{"hidden_size": 256, "vocab_size": 1616, "hidden_act": "quick_gelu", "rope_theta": 10000.0, "rope_fraction": 1.0, "init_mimetic": 0.5, "lr_head": 0.00983, "warmup_steps": 252, "decay_shape": "linear", "final_lr_fraction": 0.0, "max_seq_len": 384, "doc_mask": true, "train_tokens": 374600000, "max_steps": 5716, "dataset": "wikipedia_en"}
Each number is 128 + 24 x the weight over its row's rms, rounded and kept within 0 to 255. Layers, rows and columns count from 0. The size above them is the row's rms in percent of the matrix's.

# layer 4 attention value, 256x256, rms 0.0296, rows 215-255, columns 0-127
size [106  93  96  88  96  81 102  90 105 104  73  95  99  97  98  87 104  98 100  84 101  98  74 106  79  91 101 102  97  95  75 101 102  98  90 101 105  99  92  97 100]
[[139 104  84  98  89 135 142 138 102 126 144 130 119  93 121 113 122 133  91 113 116 112 145 189 139 125 128 112 121 130 183 139 111 109 156  93 138 106 133 135 143 158 117 148 148 107  76 117 165 102 142 115 135 103 143 146 127 106  87  90 134 117 134 114 123  95 158 115 129 128 119 134 120 133 120 124  93 130 137  94 124 111 138 109 100 127 107 147 168 144 134 126 147 145 110  49 115 143 127 147 163 109 141 133 104  90 130 208 118 121 139 131 162 118 116 119 103  99 136 124 128 165 103 131 172  85 128 127]
 [156 102 110 119 138 114 103 141 164 122  81 126 144 115 137 107 124  79 129 165 108 169 127  92 144 106 103 156  90 105 111 128 180 114 143 151 150 105 115 135 146 121 172 145 166 140 154 100 171 109 150 125  84 136 139 150 118 129 139 122 140 130 165 100 141 133 147 107 140 132 134 136 109 139 124 172 149 101 123 142 142 115 103 133 124 148 147 205 146  84 152 106 103 142 143 128  83 133 120 117 103 139 147 118 160 145 168  86 132 162 110 142 164 140 132 165 119 125 117 108 117 136 173 127 142  85 143 126]
 [137 128 145 122 136 120 132  94 139 129 164 134 104 172 124 131 130 138  98 100 116 114 109 131 165 123 154 140 146 174 112 145 156 137 139 114 128 112 137 100 103  96 123 168 132 104 116 118 104 143 112 130 113 116 101 189 116 107  90 122 157 132 144 129 119 149 114 173 173 161 106 154 116 129 147 126 118 126 136 194 117 159 129 109 164 107 101  87 109 172  97 122 130 168 142 120 151 160  93 111 106 131 162 133 129 182 122 116 145  99 110 153 155 121 140 163 161 169 133 133  88 117 128 120 122 116  89 147]
 [141 129 108 134 128 125  76 102 123 149 108 104 137 159 127 133 124 139 161 108 130 143 106 158 145  95 116 149 127 127  76 113  94 100 156 120 131 112  71  78 184 152 134 120 140 131 110  79 106 158 104 161  91 140 103  99 154 129 164 115  98 113 174 133  96  87 168 122 124 152 119 134 136 134 139 110 123  77 149 132 100 133  97 137 113 160 116 116 128 142 119  85 174 132 167 143 111 132 148 145 142 184 137 140  94  99 108 110 126 143 122 103 108 142 137 141 159 130 162 154 125 115 129  84 100 142 113 150]
 [ 94 152  88 115 150 109 102 177  90  92 122  88 128 119 148 109 168 106 117 153 130 120 122 161 123 122  87 100 161 132  93 154 132 124  98 112 140 161 108 108 125 108 114  98 131 142 127 144 101 144 100 125 204 133 163 122 140 105 178 136 140 145 102 115 140 112 121 154 124 143 127 111 129 108 110 120 118 149 148 166 136 139 122 141 154 142 135 119  93 144 137 137 160 121 122 148 142  99 151 155  96 126 114 135  80 118 122  96 166 109 110 117 142 113 120  66 144 174 119 125 156 104 114 145 131  98 135 114]
 [124 124 111 130 128  97 119 115 130 150 155 169 136 119 123 101 112 122 135 143 125 120 134  75 139 135 140 112 167 142 168 135  87 158 114 157 127 122 120 160 100 138 100 136 139 165 127 125 133 154 148 128 139 133 124 101 144 137 111 180 187 127  94 133 102 104 122 100 124 171 121 126 116 145 133 118 113 165 163 115 118 110 119 163 168  87  79  95  94 145 150 117 133 153 125 123 101 119 135 132 128 143 150  61 129 134 108 155 161 137 138 103  93  88 162  75  84 138 139 121 145 126 164 106 108 161 137 148]
 [105 119 134  93 187 151  71 115 134 124 147 140 142 141  92 104 108 129 123 101 148 121 107 182 139 115 130 145 140 108 128 139 153  99 116 135 126 116 143 151 165 121 142 136 129 170  98 111 100 133 172  83 188 136 156 106 136  90 165 129 113 127 156 143 129 141 119 101 104 116 122 128  96 106 134 157 124  56 160 168 138 127 146 141 146 141 132 137 185 144 100 122 113  95  93  93 148 125 107 176 110 116 130 124 124 116 147 123 104 154 165  80 108 130 125 145  91  98 123 131 130 121 161 128 112 123 165 140]
 [ 93 117 102  96 137 141 116  96 140 101 172 118 129 142 153 119 122 146 120 148 134 148 111 112 136 141 149 147 126 143 173 164 121 115 139 154 115 153 144 169 117 162 136 140 149 125 113 135 127 122 111 116 110 123 140 101 120 120 110 132 114 114 142 138 112 128 117  89 120 128 120 173 108 141 155 142  92  75 140 124 113 155  94 133 110 155 171 115 129 118  85 178 115 143  83 129 109 123 108 138 133 110 157  84 156 102 139 159 129 141 112 151 115 157 192 117 136 119 129 141 143 113 149 119 118 131 174 104]
 [129 164 116 149  93 116 125 100  94 131 167 150 133  94 105 159 107 121 114 129 115 113 117 148 145 153 117 127 119 124  96 141 134  99 116 138 115 141 148 123 119 106 114 174 139 140 182 153  95 166 119 128 155 156 125 157 156 148  91  94 149 119 113 153 135 143 166 114 115 121 117 111 133 126 123 166 123 143 150 136 138 158 118 116 150  85 138 138 118 132 115 154 146 109 145 142  94 118 157 134 131 199 137 123 142 139  68 147 116 162 144 117  99 122 119 124 144 122 130  93 105  99 162 119 105 126  85 183]
 [152 126  92 102 157 116 104 164 139 115 130 102 103 159 115 126 155 138 158 104 120  95 135 137 137 115 149  92 139 139 151 167 109 144 113 103 108 115 147 174 126 150 146 148 151 131  92 117 120 107 138 158 126 130 124  95 132 118  97 120 155 111 141 113 117 120 115 133 108 119 172 121 111 142 126 138 178 105  93 116 142  92 119 148 133 117 118 124 146 109 143 152 134 122 103 127 126 133 146 104  97 129 104 109 111 141 167 111 109 132 124 139 164  50 124 121 115 175 146 119 160 167  82 108  98 102 160  94]
 [118 163 129  99 139 121  96  69 169 110 134 122 134 146 126 134  88 159 192 111  85 105 151 107 113 128 143 125 156  88 114 145 156 172 107  83 127 117 131 158 137 124 108 117  95 149 136  85 129 135 144 126 123 171 128 167 138 120 135 114 151 102 126 112 160 110 145  95 142  94 173  94 175 112 151 173 125 145 165 107 130  98 127 127 163 155 109 123 134 123  64 139 100 124  99  91  78 163 141 127 106 120 121 155 117 118 142  99 147 123 143 115 101 125 132 132  94 129 108 149 115 152 106 151 109 150 174 129]
 [126 140  93  98 131 107 137  95 154 119 143 116 124 116 155 114 102 152 117 118 152 130 126 151 114 132 173 139 134 126 140 123 105  93 105 132 128 153 102 139 126 120  92 111 117 134  94 154 160 133 110 121 118 173 140  99 131 149 135 175 169 115 152 144 128 144  70 102 134 108 144 120 125 134 155 167 168 142 150 110 161  99 129  90 139 189 113 138 125 172 159 152  72 125 135 118  96 137 117 146 127 140  92 145 168 141 167 163 137  94 130 118 129 150 117 115  78 105 133  91 155 180 162 110 151 105 135 117]
 [129  95 154 114 118 133 143 151 151  84 158 105 126 158 123 127 149 157 173 153 107 148 168 118 131 133 117 125 127 107  96 157 155 142  92 137 147 130 132 105 159 140 127 170 120 151 141  85 147 147 116 131 123 101 105 111 140 110  72  80 147 145 125 119 149 110 132 133 117 141 142 113 102 125 116 159 185 129 141 105  81 117 115 126 144 190 115 171 130 111 187  97 120 146 147 148 143 143 167  95 105 113 111 117 113 157 141 108 143 154 145  80 153 102 197 142 108 100 132 169 141 140 111 136 103 112 159 121]
 [143 153 152 143 158 122 130 116 107 116 121 100 146 133 109 142  96 147 113 125 139 112 115 115 113 147 139 108 118 154  98 148 110 111  63 115 125 108 152 144  91 132 143 151 117 122 137 107 144 159 153 119 166 166 111 162 110 132 104 134 124 123 149 146 124 107  82  68 132 157 138 132 119 133 122 132 148  99 118 152 108 153 102 124 164  69 116 112 175 143 131 175 148 145 168 109 185 117 133 167 107 119 113 140 143 192 102 116 128 122 146 120 109 107 122 158  94 163 132  75 160 152 167 110 154 117 154 136]
 [ 54 121 148 142 125 113  80 130 100 109 154 122 137 128 118 145  98 141 151 168 131 153 132 160 137 132 106  97 133 158 104 142 119 130 133 157 117 104  98 150 101 150 141 129 135 122 129  98  81 126 103 146 164 114 132 123  84 128 133 181 182 138 143 100 122 150 111 113  93 149 128 157 114 150 120  65 107 131 153 125 116  95 105 163 138 128 101  99 111 145 160 103 124 108  99 169 147 119 139 100 104 143 125 123 186 111 169  91 108 118  99 135 129 124  97 109 150 147 113 123  88 129 144 147 126 163 127 150]
 [114 133 128 127 111 107 132 118 148 161 149 109 167 126  95  81  92 124 136 136  95  96  84 129  82 101  95 124 124 169 114  91 121  87 107 145 105 118 137 120 124 122 146 136 160 108 153 149 158 159 114 142 136 138  86 119 147 140 127 103 153 177 105 163  85 112 117 102 123 153 143  87 158 181 167 118 121 131  97 162 119 156 124  88 117  95 120 108 141 115 160 129 124 125 151 119 131 118 136 100 121 112 164 148 131 118 102 143 109 119 176 151 120 123 144  91  80 104 133  81 158 134 143  84 127 131 122  87]
 [122 119 135 102 140 130 136 153 156 142 139 110  93 115 130 135 132 160 129 145 106 131 129 173 142 134 158 139 127 107 131 147  92 110 104 141 107 107 124 127 171 108 183  88 143 134 144  93 134 150 105 148 136  81 147  78 150 142 127 116  98 129 126 145 145 122  98 126 150 114 166 104 118 126 121 109 155 118 129 139 147  92 166 125  99 108  86 136 123 121 150  76 189 149 178 155 107 136 155 116 141 184 101 137 125  96 121 123 130 100 116 114 118 114  82 164 157 133 114 124 127 143 124  96 117 109 106 116]
 [101 127  88  91 132  89 116  96 147 140 121 144  99  95 151 131 114 130 147 115 135 121 101  97 130 128 147 111 151 147  95 114 157 126 133 144 150 152 111 139 124 134  97 150 138 102 130 140 127  92 129 115 101 145 123 164 137 148  89 164 176 123 174 113 118 148 107 108 138 134 108 140 109 152 140 175 110 118 116 133 164 125  80 118 127 146 149 111 123 177 193 170  58 138  92 146  89 121 136 101 119  99 123 129 162 137 158 132 151 116 151 152 133 150 151 122  93 129 130 117 124 152 103 146 100 116 115 164]
 [169 140 115 145 127 110 121 123 136 154 131 132 143 136 171 137 128 100 119 133 114 139 154 119 117 112  88 106 139 115 141 115 147 128 161 129 100 149 146 120 144 149 133 120 154 132 123 157 125  94 156 135 100 149 107 161 130 116 114  74  99 117  71 131 153 153 151 155  94 110 111 148 125 125 119 144 102 156  97 163 115 130 174 141  95 158  96 127 154  94 132 102 152 116  93 131 131 107 150  88 128 127 108 100 127 124  95 101 103 111 119 116 118 117  79 112 134 103 117 144 136 128 121  62 152 140 125  86]
 [ 98 131 159 119 120 132 124 132 112 137 104 114 142 108 185 139 176  92  93 127 138 128  95 130 158 123 127 159  71 123 114 142 152 118 140 155 105 115 100 107 135 149 139 147 114 111 126 126  68 135 124  84 139 131 119 111 138 135 159  97 157 121 174 111 104 174 100 138 131 120 136 148 121 105 157 152 140 123 111 148  86 122 111 155 150 132 142 125 130  99 129 170 124 106 116 125 140  96 114 125  87 114 146 136 136 174 116 108 139 148 146 145 158 139 122 105 106 134 115 115 134  90 107 150 141  90 129 155]
 [104 143 163 128 115 154 137 114  92  84 127 137 172 124 118 153  93 140 110 109 123 120 150 153 145 145 138 134 102 179 151 150 156 132 122 135 142 118 137 168 106 143 139 109 149  90 137 109 126 136 124  99 108 154 129 114 119 103 118 133 122 135 116 136 116 156  95  95  69 160 124 158 115 145 125 131 165 114 169 155 141 159  98 147 163 135 128 129  95 141 140 124 104 143 121 175  91 100 127 183 140 151 184 107 110 119  92 168 156 125 139 134 167 133  90  94 115  97 147 152 139 145 138 131 103 131 138 130]
 [161 132 161  95 154 107 163 127  87 119 137 113 120 140 109  97 133  89 109 110 163 144 102 157 124 144 123 116 141 148  97 118 135 155 149 164 140 165  90 170 114  95 113  79 136 108 138 159 106  96  93 136 171  99 169 127 108 150 155 195 125 133 132 113 114 130 147 120 141 106 120 136 126 118 145 110  89  91 136 127 133 151 115 134 135 126 177 126 141 172  70 124 109 122 152 136 156 157  93 107 164 144 129 164 142 140 108 117 120 106 129 132  98 174 103 144 145 134 135 141  94  92 139 149 115 130  97 130]
 [ 98 121 103 101 131 161 122 105 101 148 108 110 138 172 128 119 124 124 102 154 144 108 146 109 159 131 137 105 128  88 145 159 118 120 112  82 118 161 129 133 118 106 109 152 138 143  94 104  93 140 141 129 120 144 128 117 155 131 155 110 132 129  70  86 119 161 120  96 179 134 152  99 156 155 142 155 135 160 155  61 129  93 144 125 106  76 133 101 120 107 113 116 144 148 154  99 133 155 135 157 111 165 136  91 133 168 151  93 140 151 104  96 167 123 124 157 144 158  96  98 147 166 156 145 118 140 165 140]
 [132 125 133 110 149 117 113 156 151 132  97 159 126 117 114 111 121 107  91 121 119 145 140 114 124 127 173 164 158  88 117 120  93 117 134  68 120 137 138 145 127 117 140 137 122 170 144 104  85 123 120 150  96 140  93 107 125 139 178 130  92 128 176 118 142 115 116 129 166 149 128 139 137 123 130 148 135 102 120 108 112  55 100 107  95 146 172 127 149 148 123 126 172 147 154 124 143 130 116 150 154 153 135 127  97 124 164 142 104 111 116  84 135 164 136 155 114  81 147 153 160 182 135 143 101 113 156 106]
 [142 147 110 108 125 157 189 124 117 103  88 123 156 132 140  98 116 107  69 152 122 110 102 134 130 134 126 160 100 148  71 114 158  92 142 164 115 154 126 117 109 115 146 126 130 157 110 142 107 114  72  84 122 147  97 129  78 104 136 154 149 158 161  87 111 130  94 130 145 128 123 117  90 156 159 151 125 120  81 139 126 120 132 124 141 160 132  97 107 152 155 145 133 152 159 144 151 127 109 134 137 156 102 112 109 153 107 185 127 135 161 147 168 134 160 117 101 127 182  81 120 121 142 107 105  90 144 118]
 [140 141 136 107 159 129 109 112 130 106 121 123 136 154 103 112 147 112 148 145 132 137 181 105 155 142 111  96 113 149 155 123 135 168 165 121 163 156 124 155 115 147 102 102 122 130 137 139 129 145 120 123 139 102  91 118 121 122 162 125 115 103 111 137 140 153 139 145 118 139  87 184 107 132 109  99 111 126 133  99 127 143 117 154 133 102 135 169 125 128 113 112 107 164 134 117 131 155 177 129 123 109 119 107 146 107 135 117 135 125 100 167 150 169 149 129 165 157  83 152 148 140 145 133 112 128 154 112]
 [102 129 151 163 155 148 118 121 134 140 127  93 109 148 102 110 135  98  97 168 119 122 101 159 139 134 194 175 172 114  96 120  93 130 106 108 137 113 129 123 145 142 166 132 139 119  90 140 106 156 124 128 165 129 159  84 141 148 138 108 134 131 146 172 123 105  86 117 149 152 126 124 113 124 130 114 121 147 112 115  93 131 155 140 126 105 153 120 125 119 121 152 108 114 150  94 141 101 133 155 125 130 111 166 159 123 102  98 136 118 146 163  90  96 139 152 106 162 131 114 129  95 116 144 143 148 132 117]
 [125 137 171 119 105 158 114 147 109 113 134 110 152 131 139 145 173 147 105 149 155 119 139 171 138 118 141 118  98  82 157 122 106 114 112 139 139 129 105 141  95 169 178 126 160 109 129 163 153 170 148 113 120 112 149  84 105 138  98 124  71 120 120 143 113 144  93 148  93 150  99 156 100 149 128  57 174 143 106 106 126 135 128 137 142 130 106 156 127 103 125  87 144 130 120 102 123  82 188 155 140 138 164 150  86 112 108 125 115 140 166 146 149 131 106 123 155 114 117 122 125 105 131  91 119  90 119  90]
 [ 75 150 129 128 138 119 136 101  97 149 124 149 137  69 105 128  92 137 168 169 132 155 122  86 114 142 149 166 108 142 134 127 190 149 110 130 113 138  94 149 109  90 120 128 106 136 133 104 141 107 156  91 140 133 139  87 105 104 158 108 140 140 127 100 104 139 114 151 114 172 133 148  96  93 132 131  79 100 141 100 110 116  96 130  94 176 128 138 127 118 141  92  98 115 138 140 130 122 142 151 161 105 157 126 136 127 126 124 117 138  92 131 118 158  97 149 113 146 132 150 104  90 151 124 101 154 133 143]
 [195 140 167 133 135 127 142 143 124 178  76 144 134 148 108  94 163  97 128  92 142 125 116  91 120 132 183 116 142 114 151 125 128 144  90  99 150 132 102 105 123 138  96 165 127 126 151  85 165 128 102 139 142 124  99 142 108 113 110 145 137 125 132 124 126 142 133 129 185 129 101 103 187 136 127 148 123 119  96  98 137 162 121 113 108 134 103 104 138 108  99 158 177 133 114 110 145 137 127 116 119 110 149 127  93 164 138 102 132 148 108 116 151 122 123 108 121  97 139 135 130 108 122 134 103 110 134  91]
 [139 110 121  98 140 113 131 142 117 137 107 159 105 126 176 120 159  98 151 130 167 180 123 141 141 148 123 146  90 142  99 146 112 171 158 149 118 171 157 118 135 123 128 110 113 110 116 133 120 146 119 134 133 135 119 142 132 119 136 148 132  87 133 149 141 173 136 179 149 140 102 171  89 106  85 106 141 140 121  78 153 121 151 131 127 138 118 151 109 131 156 113  77 137  88 131 143 120 151 104 139 154 129 105 165 102 183  77 170 103  95 141 122 132 121 140 132 145 121 105 151 137 110 116 146  81  98 149]
 [156 126 115  84 111  93 158  89 141 113 135 121 137 124 124 146 138 131 156 141 129 118 104 143 114 117 131  96 133  99  96 139 164 125 149 128 142 114  95 163 134 131  72 155 136 124 163 142 145 117 137 131 124 148 124 155 148 145 131 141 163 124 134  71 132 108 167 130 133 102 104 145 162 115 119 155 171 161 144 104 159 171 123 143 121 117  99  98 123 128  83 159 100 129 115  95 106 150 132  87 139 134 150 117 117 152 101 106 105 100 107 122 156  80 142 117  99 122 153 159 109 150 148 130 118 141  88 122]
 [106 111 145  81 131 130 127 132 143 114  92  82 120 124 115 122 150 107 138 156 150 128 133 187 136 101 129 140 117 132 138 115 149 121 131 144 111 122 103 172 110 163 155 146 145 142 133 130 129  94 153 141  92 147 146 118  98 142 158 134 133 132 182 112 115 138  98 115 136 164 150 150 103 139 146 117 127 108 128 145 122 145  69 116 103 117 122  97 155 112 137 130 129 138 120 122 148 145 141  96 124 115 104 116 144  90 140 100 101 110  96 168 156  63 129 183 147 160 144 128 146 156 135 158 107 151 141 125]
 [145 149 128  99 157 135 117 135  73 171 108 128 127  94 160 107  86 140 116  93 123 108 118 150 122 140 150 137 136 128 127 122 119 117 118 157 133  92 129 133 104 128 146 157 127 120 152 107 163 140 151 134 140 119 116 104 116 119 108 135 146 130 176 133 147  96 158 131 128 112 160 129 115 123 134 131 152 162 140 110 115 118  73  92 102 129 105  92  99 102 132  99 136 132 143 119 155 102 154 128 111 176 121 124 161 135 137 131 120  82 109 109 140  97 133 107 161 206 180  87 138 166 164 108 112 111 152 151]
 [121 104 101 133 117 142 135 164 104 124 128 107 144 124 166 148 161 119 135 134 121 173 124 106 161 158 125 147 179  99 168 145 151 133 122 134 164 173 126 110 142 127 106 156 102 111 138 152 150 112 126 104 128 108  97  89 109 155 134 104 117 113 125 132 132 147 113 129 193 137 136 156 112 100  96 108  96 136 159  97 135 113 105 162 106 161 131 114 138 120 192  75 137 125 120 159 161 105 135 179 119 135 136 119 130 140 107  93 143  92  85 107 105 103  88 162 123 131 115 112 120 106 125 117 166 137  86 126]
 [110 131 105 149 127 124  86 104 121 145 158 129 146 139 127 113 145 141 137 124 116 120 119  52 129 114 145 139 108 127 107  92 123 114 120  90 116 148 143 121 124 114 154 154 123 130  76 137 166  76 128 137 129 151 153 109 130 120 156 147 101 117  80 145  94 106 125 152 161 141 151 106 106 116 131  92  48 146 139 138 139 103 121 122 109 168 158 128 110 135 120 144 111 118 147 160 140 115 145 193 136  85  92 130 175 108 116 140 138 141 156 129 112 162 133 145 132 151 120 163  72  89 105 149 105 167 100  90]
 [ 91 134 133 139 120 107 117 138 119 133 158 146 135  87  68 169  94 160 141 132 141 123 145 130 148 110 162 154 187 153 122  88  96 139 100 130 146 133 122 169 119 148 106 147 137 115 133 149 108 117 142 115 135  96 140  88 144 116  99 142 105 136 141 122 138 152 170 136 104 140 134 111  99 123 124 116  69 133 113 115 156 123  75 115  88  95  95 133 102 120  97  91 145 130 123 126 126 145 151 155 160 135 124 168 106 140 111 181 121 107 136  91  99 101 132 148 145 108 167 135 127 115 111 124  97 148 144 125]
 [ 96 137 130 136 131 141 139 160 159 121 109  97 140 130 131 132 129 146  96 105 133 127  97 171 144 136 122 116 128 123 124 173 116 128 127 107 108 126 134 127 165 120 143 124 134 135 132 144 102 156 110 111 158 122 140 129 121 145 129 111 106 137 148 134 142 171 104 153  97 109 136 151 125 118 121 134 156 158 152  98 114 111 141 144 116 136 153 152 113 147  93 107 129 132 137 145 164 109 116 122 172 181 104 141 114 110 102 102 114 121 131  99 112 126  39 148 173 141 124 107  96 128 119 164 163 128  71  94]
 [167  94 133 139 116 120 159 149 135 134 143 155 137 119 135 135 121  88 163  74 122 135 123 110 138 110 129  93 170  99 126 104  99 127 143 110 120 148 129 164 130 126 137 113 152 140 168 157 129 111 134 140  95  88 129 155 114 153 112 148 149 140  92 107 126 149 100 105 105 109 106  90 161 112 136 168 135 175 113 126 109 109 144 151 138 144 143 155 124 111 112 137 170 132  88 117  86 110 109  99 116 146  95 118 134 145 124 124 129  99 121 142 122 170 103  98 144  95 113 144 122 107 105 134 159  98 120 121]
 [ 64 126 136 155 137 123 130 146 143  70 169 177 157 148 141 161 143 139 138 110 147 120 143 139 162 104 117 132 142  98 114 150 161 132 125 119 114 138 139 140 155 108 158 137 141 105 136 120  71 112 153  74 168 160 125 148 138 110 139 150  54 127  96 152 133 143 116 130 127 121 114 128 113 122 137 166 116 115 131 162 142 138 152 124 146 104 169 149 179 101 111 135 127 102 109 117 100 124 127 116 102 139 162  86 139 161 115 136 138 146 133 147 157 139 104  90 126  74 137 134  90 102 109  95 126 103 130 113]
 [101 120 122 137 108 116 138 164 148 133  97 137 132 154  89 123  85  63 133 117 119 122 140  94 138 129 129  94 147  95  93 142  95 174 113 137 115 116 182 146 147  88 103 167 100 120 143 134 104 112 150 112 106  86 130  96 106 119 118 124 186 143 133  92 156 149 104 110 108 121 129 160 103 136  90 112 127 113 132  63 167 138 132 149 160 117 164 136  99 151 151 177  95 149 115 144 124 128 130  91 110  79 129 130 172 148 158 138 140 119 105 143 121 100 121 104 110 152 114 113  86 115 120 149 112 103 132 138]]